From a checkpoint of a small transformer trained on Wikipedia.
Size: 2 heads of 32, vocabulary 1024.
Architecture: LayerNorm before each block, learned positions, biases, tied embeddings.
Training: a variant of SOAP for these matrices, 101M tokens, 3077 steps.
Each number is 128 + 24 x the weight over the matrix's rms, rounded and kept within 0 to 255. Layers, rows and columns count from 0.

# layer 6 attention value, 64x64, rms 0.139, rows 0-63, columns 0-63
[[141 163  87 116 158 139 128 147 157 101 124 140 150 102 162 161 115 137 129 130 134 103 126 134 149 133 117 131 138 113 108 128 112  97 138 184 135 136 143 129 140 116 127  59 110 173 168 138 115 132 139  99 107 163 170 141 128 113 139 107 137 156 107 178]
 [ 98 143 148 105 152 159  76 138 139 100 120  82 123 155  82 121 175 110 121 142 108 111 138 120 151 125 130 134 137 107 188 154  97 116 107 177 130 155 132 124 129 120 111 162 126  89 122 171 116 154 148 114 109 144  93 178  88 125 123 130 155 109 115 135]
 [145 123  83 119 120 157 120 152  96 177 134 135  86 110 123 147 166 115 172 167 112 167 158 144  89 137  70 165  93  82  85 121 125 125 115  92  92 113 154 106 122 138 108 101 144 104 136 151 117 130 141 139 199 158 172  99  91 127 155 139 114  75 139 148]
 [162 101 140 129 118 125 120 142 123 111 154 168 153 123 109 107 141 142 118  82 156 150 117  92 153 124 132 152 131 102 143 132 140 107 130 123 136 135  81 125  98  86 122  82 121 129 110 141 172 156 154 134 121 137 124 139 110 101 164 138 109 120 139 139]
 [112 153 157 111 149 147 126 189 130 128  91 148 107  96 139 112 131 102 132 161 116 149 142 144 120 112 138 158 134 123 110 137 125 109  94 178 134  90 117 129 120 145 121 132 127 104 150 119 119 121 115 122 188 103 133  94 123 108 136 102 135 139 162  67]
 [178 155 104 104 159 145 138 190 141 162 188 120 126 143 113 102  61 116 141 144 162 146 148 105 130 127 158 127 123 114  73 130 141 159 170 104 153 117 109 130 101 120 114 146 168 103 148 155 148 123 130 129  89 138 132 105 140 125 171 102 116  95 113 119]
 [138 106 138 103 104 147 152 145 150 109 130 108 146 129 135 106 151 126  88 107 105 169 125  96 112 100 154  99 140 141 184 154 125  87 129 107  64 188 137 130 148 112 150 134 128 151 131 131  95 153 125 111 149 130 134 146 130 123  78 108 130 163 141 153]
 [ 60 143  75 128 142 137  89 123 157 105 100 109 152  90 141  86 104 168 147 143 139 119 124 121 127 135 123 101 142 119 113 106 136 191 153 127 188 177 117 128 119 134 104 114  97 151 113 110  96 176 144 116  98 166 106 118 131  92 132 114 133 103 130 102]
 [108 103 112 157 143 139 100 138 126 145 148 166 159 103 109 120  94 124 119  84 127 140  94  78  98 165 103 124 163  91  99 155 157 130 124 105 137 153 179 151 169  95 148 145 126 122 133  82 111 103 113 124 115 153 150 156 131 154 145  98 124 112 118 111]
 [114  98 127 112 124 121 121 136 106 117 135 139  83 156 169 154 168 114 179 115 124 103 151  74 108 138 144 108 158 147 153  76 118 123 106 118 148 122  87  97 166 110 164 115 110 136  81 107  94 105 133 104 121 125  98 158 111 102 130 151 128 140 172  87]
 [125 161 102 123 166 114 117 138 120  99 130 116 113 131  94  96 160  70 104 141 112 126 135 197 122 142 109 145 181 119 128 168 128 122  69  99 107 157 120 143 168 142 171 148 155 151 121 148 138 111  93 111 122 143 132 148 120 155 125 138 164 127 139 121]
 [121 169 145 102 113 111 102 143 146 183 159 110 113 123 156 131 116 152 109 108 123 144 131 135 108 115 127 106  93 118 115 105 116 100 106 112 139 120 128 124 122 119 112 111 105 182 118 115 122  87 126  77 147 160 101 126 146 130 113 126 142 102 159 117]
 [160 125 103 158 101 173 121 138 113 182 159 155 132 103 135 123 136 169 110 160 129 126 124 155 142 118 142  82 127 109 133 121 100  91 157 128 131 149 104 113 120 175  97 149 161  99 137 101 132 129 103 108 136 115  98 141 165  93 139 159 148  98 161 117]
 [100 118 133 165 158 129 131 127 108 105 166 131 103 112 152 116  93  84  91 126  89  91 121 145 123 133 106 134 123 135 138 100 153 121 117 147 118 149  99 107 131 116 115 118 206 125 169 162 145 105 123 162 161 118 147 138 105  82 131 112 155 158 156 124]
 [146 156  96  59 136  92  93 100 150 149 137 155 108 108 123 122 128 135 103 113 136 106 115 129 133 104 131  88 136 143 141 122 160 144 114 141 136 151 117 138 133 123 132 148  97 115 136  90 151 127 112 139 133 171 137 104 153 129  99 130 142  78 127 177]
 [133 102 115 141 171 111 160 110 165 110 119 214 172 136 155 150 130 105  99 144 137  83  91 150 139 155 126 168 122 112 146  98 152 176 141 108 133 135  95 119 139 127 132 173  51 117 104  77 140 109 103 138 133 110 109 100 177 134 124 186 126 144  64 168]
 [104 153 137 127 139  62 149 164 147 120 140 149 114 161 145  95 146 127  94 135 101 104 104 131 181 147 133  99  90 128  92 105  90 103 140 123 125 138 165 146 141 150 115 147 143 111 130 180 161 114 145 115 124 114  85  88 114 124 120 110 158 116 115 111]
 [113 141 152 118 121 121  93 160 125  75 166 100 187 112  79 146 145 121 112 130 103 110 149 180 112 143 104 114 153 175 134 148  94 139 142 172 107 117 147 101 151 152 123 124 115 120 154 131 108 160 104  96 119 103 147  99 103 189 141  96 132 126 155 140]
 [170 145 114 123 172 126 123 164 132  84 133 158 119 149 112 175 101 119 133 137 119 151 111 126 113 103 124  89 163 147 116 132 128 134  94 161 162 149 137 104 124 134 118 122 150 117 104 135 117 147 115 168 144 105 102 126 159 166 148 138  90 175 132 116]
 [ 94 140 149 104 108  71 146 177 156 114  77 163 158 122 121 155 107 118 108 144 144 102 143 132 131 133 131 142 121 132  95 133 129 159 158 117 117 135 134 137 133 136 122 163 124 194 139 163  76 152  62 113 134 137 167 147 142 121 155 148 113 129  88 153]
 [108 111 137 100 127 138 146 121 123 132 143  98 131 148 147  94 153 118  91 155 128 122 120 105 125 176 115 135 107 105 138 140 140 147 111 130 142 131 123  85 132 127 140 131  75 106 133 149 112 126 138 130 118  88 192 138 144 119 128 111 110 136 160 128]
 [142 175  52 134  94 113 106 119 133 168 140  88 135 159  83 151 100 134 124  96 116 149 133 140 103 118 160 108 152 106 108  75 100 128 116 131 128 128 112 116 127 109 151 163 143 134 165 117 176 133 118 152 161 130 133 126 100 103 148 146 128 155  99 134]
 [136  84 100 153 145 164 142 143 130 120 143 181 141 158  70 153 112 146 132  85 148 131 109 174 104 120 141 111 155 104  77 104  99  98 126  92 123 107 141 133 157 149  91 120 139  91 145  93 136 182 102 120  96 105 130 104 164 115 120 117 148 136 151  96]
 [155 135 147 139 108 112 131 161 113 104  83 147 129 138 166 119 114 144 132 118 104 138 167 123 117 111 107 129 196 152 138 143 139  76 132 128 129 160 139  96 112 126 106 139  76 133 146 184 105 150  85 146 128 134 130 164 153 141 135  80 153 132 104 126]
 [123 108 144  70 119 119 131 141 136 148 160 168  87 142 140 136 101 162 177 121 121 126 115 158 145  87 128 120 132 130 126 141 118 122 146 119  80 110 162  98 143  94 128 115 156 101  95 174 133 153 110 108 170 116 100 122 178 100 147 152 132  76 157 142]
 [127 166 106 190 147 113 123 128 177  78 120 119 152 133 112 120 126  93 139 130 141 156 139 122 170  88 151 159 106 134 108 137 117 136 123 134 134 122 106  83  98  90 137 136 155 134 125 104 125 132 120  59 152 115 152 134 142 149 130  90 156  72 124 130]
 [130 110 149  99 164 146 121 111 117 118 117  76 160 101 161 152  81 148 101  86 121 125 141 126 113  82 138 148  93 133 110 125 114 122 172  68 147 129 151 125 141 180 170 141 149 102 130 140  92 128 143 153 119 116 104 127 121 150 114 104 125 147 107 108]
 [ 90 113 151 147 115  99 172  84 134 174  91 171 126 152 124  98 138 102 141 115 143 159 139 134 178 104 126 119  97 132 110 171 185 115 102  78 161  97 121 146 140  86 141 117 139  98 139 110  96 141 145 140 129 152 175 116 131 135 137 167 105 131 141 100]
 [109 136 170 106 148  96 172 116 147 101 172  89 127 146 128 131 109 143 119 129 123 157 111 131 153 170 128 101 132 148 103 124 126  98 107 115 134 137 141 104 139  86 124 123 127 142 130 130 136 121 105 147 144 142 128 119  93 101 112 134 132 121 151 155]
 [118 160  75 163 147 138 135 131 122 162 116 104 151 152 144  97  95  94 108 115 165 100 144 154 129  56 126 120 112 112 139 112 144 121 119  99 109 122 187 117 150 142 117 138 106 141 118 130 135 137 141 127 145 116 143 143 127 128 103 183 135 115  90 111]
 [111 126 152 184  84 144 151 150 123 103 124 137 126 118 145 146 155 135 117 146 110  88 150 152 125 155 167 159 143  86 172  98 153 180 127 103 128 138 110 124 103 124 132 126 129 134 142 105 109 101 101 164 119 142 166 187 124  78 158 121  91  82 111  97]
 [156 134 115  89 113  93 111 114 127 188 141 158 141 134 117 110 104  69 126 133  85 170 130 134 148 154 158  77 117 143 107  98 125 119 114 167 133 164 141 141 137 149 130 135 153 124 124 163 127 114 162 115 150 122 173 144 112 135 107 112 131  89 126 152]
 [155 121 163 142 130 124 111 126 130 106 140  93 129 110 150  85 125 142 125 152 135 107 108 123 167 152 125 166 134 144 116 126 130 138 118 129 122 141 133 119 114 107 147  79 133  69 181 109 118 145 126 134 125 145 119 125 119 142  97 142 157 120 123 124]
 [145 127 133 124 155 171  87 126 129 142 137 119 140 152 142 136 135 107 119 113  96 108 119 155  78 126 105 118 133 130  68  96 119 149 111 117 161 127 164 131 148 144 140 106 144 157 169 110 111 119 154 143 146 118 129 129 140 106  79 112 141  92 132 109]
 [152 111 151 167 157 119 165 165 119 150 128 152  87  94 113 129 104 131 161 121 174 115 138 112 151 143  97 172 144 136 116 110 116 113 113 158 114  75 167 111 118 107 121 111  98 122 104 115 171 119 154 112 147 167  97 137 139 100 139 141 136 150 144  65]
 [132  86 118 152 105 110 128 147 140 100 109 105 123 110 118 137 118 144 167 105 122 136 121 128 104 109 122 110 100 103 149 149 138 109 150 115 150 174 110  77 121 127 104 108 188 130 191 170 108  67 152  77 100 134 150 139 137 119 161 101 127  99 175 152]
 [148 111 155  90 135 123 123 128 126 118 130 104  84 127 128 166 117 121  86 111 136 124 149 107 159  84 149 101 115 134 128 146 126 106 116 134 121 154 108 132 130 141 157 137 177 133 104 127 142 141 144  89 132 121 122 153 102 130 127 188 123 162 170 154]
 [127 163 127 144 173 173 134  80 142 135  74  98 130 140 166 115 103  78 150 105  99 123 153 108 134 120 125 147 133 114 163 151 115 138 149  97 100 177 153 114 126 133 117 126  75 138 127 106  87 121 145 139 130 148 154 147 106 165 138 128  95  93 146 138]
 [130 140 139 138 131 111 158 177  92  92 138 101 133 170 171  96 137  93 139 110 110 115 129 130 123  72 126 122 100 141 159 115 136 108 159 119 125  99 126 116 105 139 139 173 173 109 123 145 113 124 123 119 130  95 133 169 127 129 130 114 144 120 119 122]
 [181  80 140 134 126 160 113 122 121 151 127 124 148 143 132 155 106  86 128 127 129 130 138 123 124 174 104 137 140  97 143  65 147 132 117 156 108 137 140 127 110 165 160 117 132 142 151  97 122 143 123 150 139 116 123 107  81  89 117 155 117 113 178 146]
 [146 140  80 111 152 134 184 139 117 117 146 137 131 138 143 106 124  88 162 145 168 129 164  96 120 106 137 158 161 117 136 151 129 118 105 147 119 151 153 128 183 117 128 120 108 125  87 138  63 128 106 136 104 110 116 141 140 182  80  86 115 148 123  84]
 [ 96 123 105 129 137 134 123 137 140 102 135 112 116 117 152 147 136 122 138 102 123 151 128 116 113 108 130 110 132 146 145 128 176 165 116 168 173 135 131  92 123 152  79 166 135 124 127 142 166 115 170 115 125 112 137 164 113 170 114 152 105 119 116 146]
 [115  98 112 121 133 126 152 110 123 135 137 152 134 113 133  97 116 131  81 168 101  91 125  97 139 128 138 131 125 141 140 102 124 106 160 137 149 124 107 153 136 154 154  92 118  92 107  74 129 113 156  96 132 115 147  95 134  94 153 134 151 140 109 146]
 [118  95 156 139 122 103 107 149  93 104 167 144 105 111 131 145 108 127  80 148 123 102  95 151 149 142 120 113 174 151 116  55 132 109 162 100  60 142 121 110 143 104 118 136 109 153 134 130 142 137 135 105  97 128 131 142 127  81  99 152  92  74 166 176]
 [117 137 156 111 103 128 110 109 146 149 140 140 141 119 142 107 182  95 101  89 139 129 140  96 129 111 139 112  93 128  83 148 130 134 107 132 146 123  71 147 131 176 126 117 151 162 105 141 126 117 119 102 112 100 156 150 125 158 127 132  98 104  65 168]
 [100 112 120 124  76 116 139 114 100 124 146 134  81 174 198 115 181 158 126 156 113 158 144 120 129 101 179 124 142 105  92 121 125 124 123 133 149 130  97 110 130 146 137 141  69 108 128  92 149 136 109  72 160  83 123 101 101 142 173 156 141 122 119 116]
 [137 173 116  97 116  73 150 104 122 112  82 118  98  96  77 121 142 145 182 108 114 151 132 109 150  98 158 106 136 166 127 156 118  80 141 123 126 121 113 102 125 100 154 126 173 137 103 117 148 114 135 128 139 126  97 110 140 118 113 116 144 108 181 129]
 [146  74 116  91 132 140 115 121 117 124 145 102 116 107 125  79 122 111 134 110 151 126 140  97  86 147 118 178 120  82 125 133 133 125 163  93 135 192 144 133 123 130 113 127 103 125 133 119 123  94 109 139 128 133 115 136 123 154 170  90 122 121 122 112]
 [155 134 133  98 143 120 150 113 171 167 137 149 122 115 132 152  83 139 114 143 145 138 139 162 162 116 141 114 137  76 151 143 115 128 147 101 126 109  73 109 114 139 137 152 144 117 138 138 103  97  93 113  93 126 100 116 181 119 112 169 138 145 164 130]
 [147  96 130 107 128 118 114 127 123 168 173 175 117 153 160 105 124 143 126 118 165 112 108 177 135 115 125 149 129 121 104 108 159 173 160 139 126  83  98 110 155 134 151 159  73 104 147 129 108 117 120 157 123 141 135 115 149 126  98 165 123  77 126 166]
 [126 115 140 160 140 115 138 116  99 146 121 131 105  78 127 114 119 132 144 123  88 150 124 144 144 130  99 103 160 155 177 138 160 105 141 170 135  75 139 104 131 119 145 113 101 142 120 158 115 100  88 128 128 146 139 178 136 124 114  96 113 122 149 119]
 [127  94  86 144 107 127 133 130 131 126 107 113 130 147 123 134 141 101 142 111 151 133 121 123 146 112 152 156 141 109 151 129 169 162 139 105 133 153 132 134 101 114 195  98 141 122 166 126 134 145 128 112 137 136 118  86 148 103 104 143  91 192 133 113]
 [131 172 114 150 112 143 143  91 152 122 133 101 192  80  98 131  84 143 118 106 118 154 124 115 126 105 140  82 110 124 103 135 109 102 159 148 123 131 166 158 170 161 129 156 156 115 109 137 137 145 137 134 134 136 121 150  99 112 150  78 103 150 140 125]
 [170 118 155 161 151 161 111 144 133 164 135 122 121 108 116 146 120 130 117 152 132 140 115 106 106  91 141 145 150 117 137 134 152  91 154 124 123 105 114 162 139 145 132 134 119  91 143 121 154 117 147 136 130  96 166 131 147 159 156 158 171 138 145 128]
 [144 150 142 133 165 100 120 104 131 143 115 116 118 132  96 119 115 120 140 121 143 144  99 117 125 127 142 167  83 106 137 123 154 200 130 110 122 112 107 150 132 129 122 158  90 155 145 136 114 114  79 135 123 171 113  96 137 128 105 141 133 128 120 149]
 [149 137 141 110 121 128 129 123 148  77 110  76 143 151 136 149  83 139  93 154 122 119 134 137 149 119 158 167  87 118 149 136 136 121 151 164 136 154 137  87  79 155 130 120 131 134 133 187 122 124 142 169 124 142 120 120 137 161 141  66 123 130  93 101]
 [142 125 121 118 171 178 144 108 128 148 167  96 133 118 152 111 129 129 165 105 176 150  97 105 146 119 138 147 139 103  91 121 124 145 119 123 106 115 122  98 127 105 124  64  99  89 100  97 137 115 134  85 130 120  86 140 150 124 117 140 104 134 129  94]
 [164 154 108 143 130 120 117 147 129 111 177 113 131 135 176 132 147 139 101 137 102 146 134 115  93 143  89 151 178 127  91 130 116 170 125 119 117 147 115  88 111 164 125 114 111 124 114 153 161 177 124 142 151 109 133 115 117 162 147  78 175 131 102 111]
 [144 132 111 132 107 114 117 161  62 167 105 104  97 110 138 111 105 157 134 157 135 148 138  94  98 135 120 134 103 103 102 134 124 155 173 146 132 112 102 121  97 154 104 142 106 140 131 157 116 136 153 150  91 101 140 105 140 132 131 178 128 147 138 114]
 [110 110 122 139 150 139 111 126 147 117 112 140 115 121 114 138 157 186  93 134 164 116 138  80 163 116 130 135 150 159 145 153 101  90 137 154 124 119 103  80 113 117  95 129 153 115 197 110 113 141  83 145 106 144 195 126 117 133 166 100 154  80 113 138]
 [122 132 145 117 115 128 112 131 154 104 156  90 114 154 117 117 170 152 141 136 108 163 130 137 129 123  98 151 142 115 172 138  94 132 149 147 123 120 113 147 128 130 124 130 125 153  69 114 119 106 118 118 135 122 138 114 107 154 114 165 111  92 152 129]
 [129 103 107 132 119 120 129 117 136 132 103  75 111 104 108 152 164 150 132 127 168  98 154 124 119 117 103 145 107 151 114  67 109 128 124  98 129  88  98 107 126 156 126 141 125 160 106 115 115 115 153 127 111 133 111 160 115 117 132 167 162 124 153 122]
 [113 114 153 137 131 144 114 122 151 148 147 154 110 129  88 139 118 142  87 117 125 149 105 144 134 128 122 100 134 143 141 140 115 107 153 121 125 133 138 142 103 127 101 113 155 161 165 150 163 131 164 160 101  96 126 135 132  91 102  83 138  79 138 156]
 [118  57 152 138 137 119 185  97 150 114  98 143 107 146 152 129 170 129 117 108 135  93 117 114 121 125 110 170 126 131  92 140 137 138 102 106  95  81 151 148 144 113 139 110 108 159 120 160 117 133  92 152 160 137 153 131 135 141 106 121 137 138 124 150]]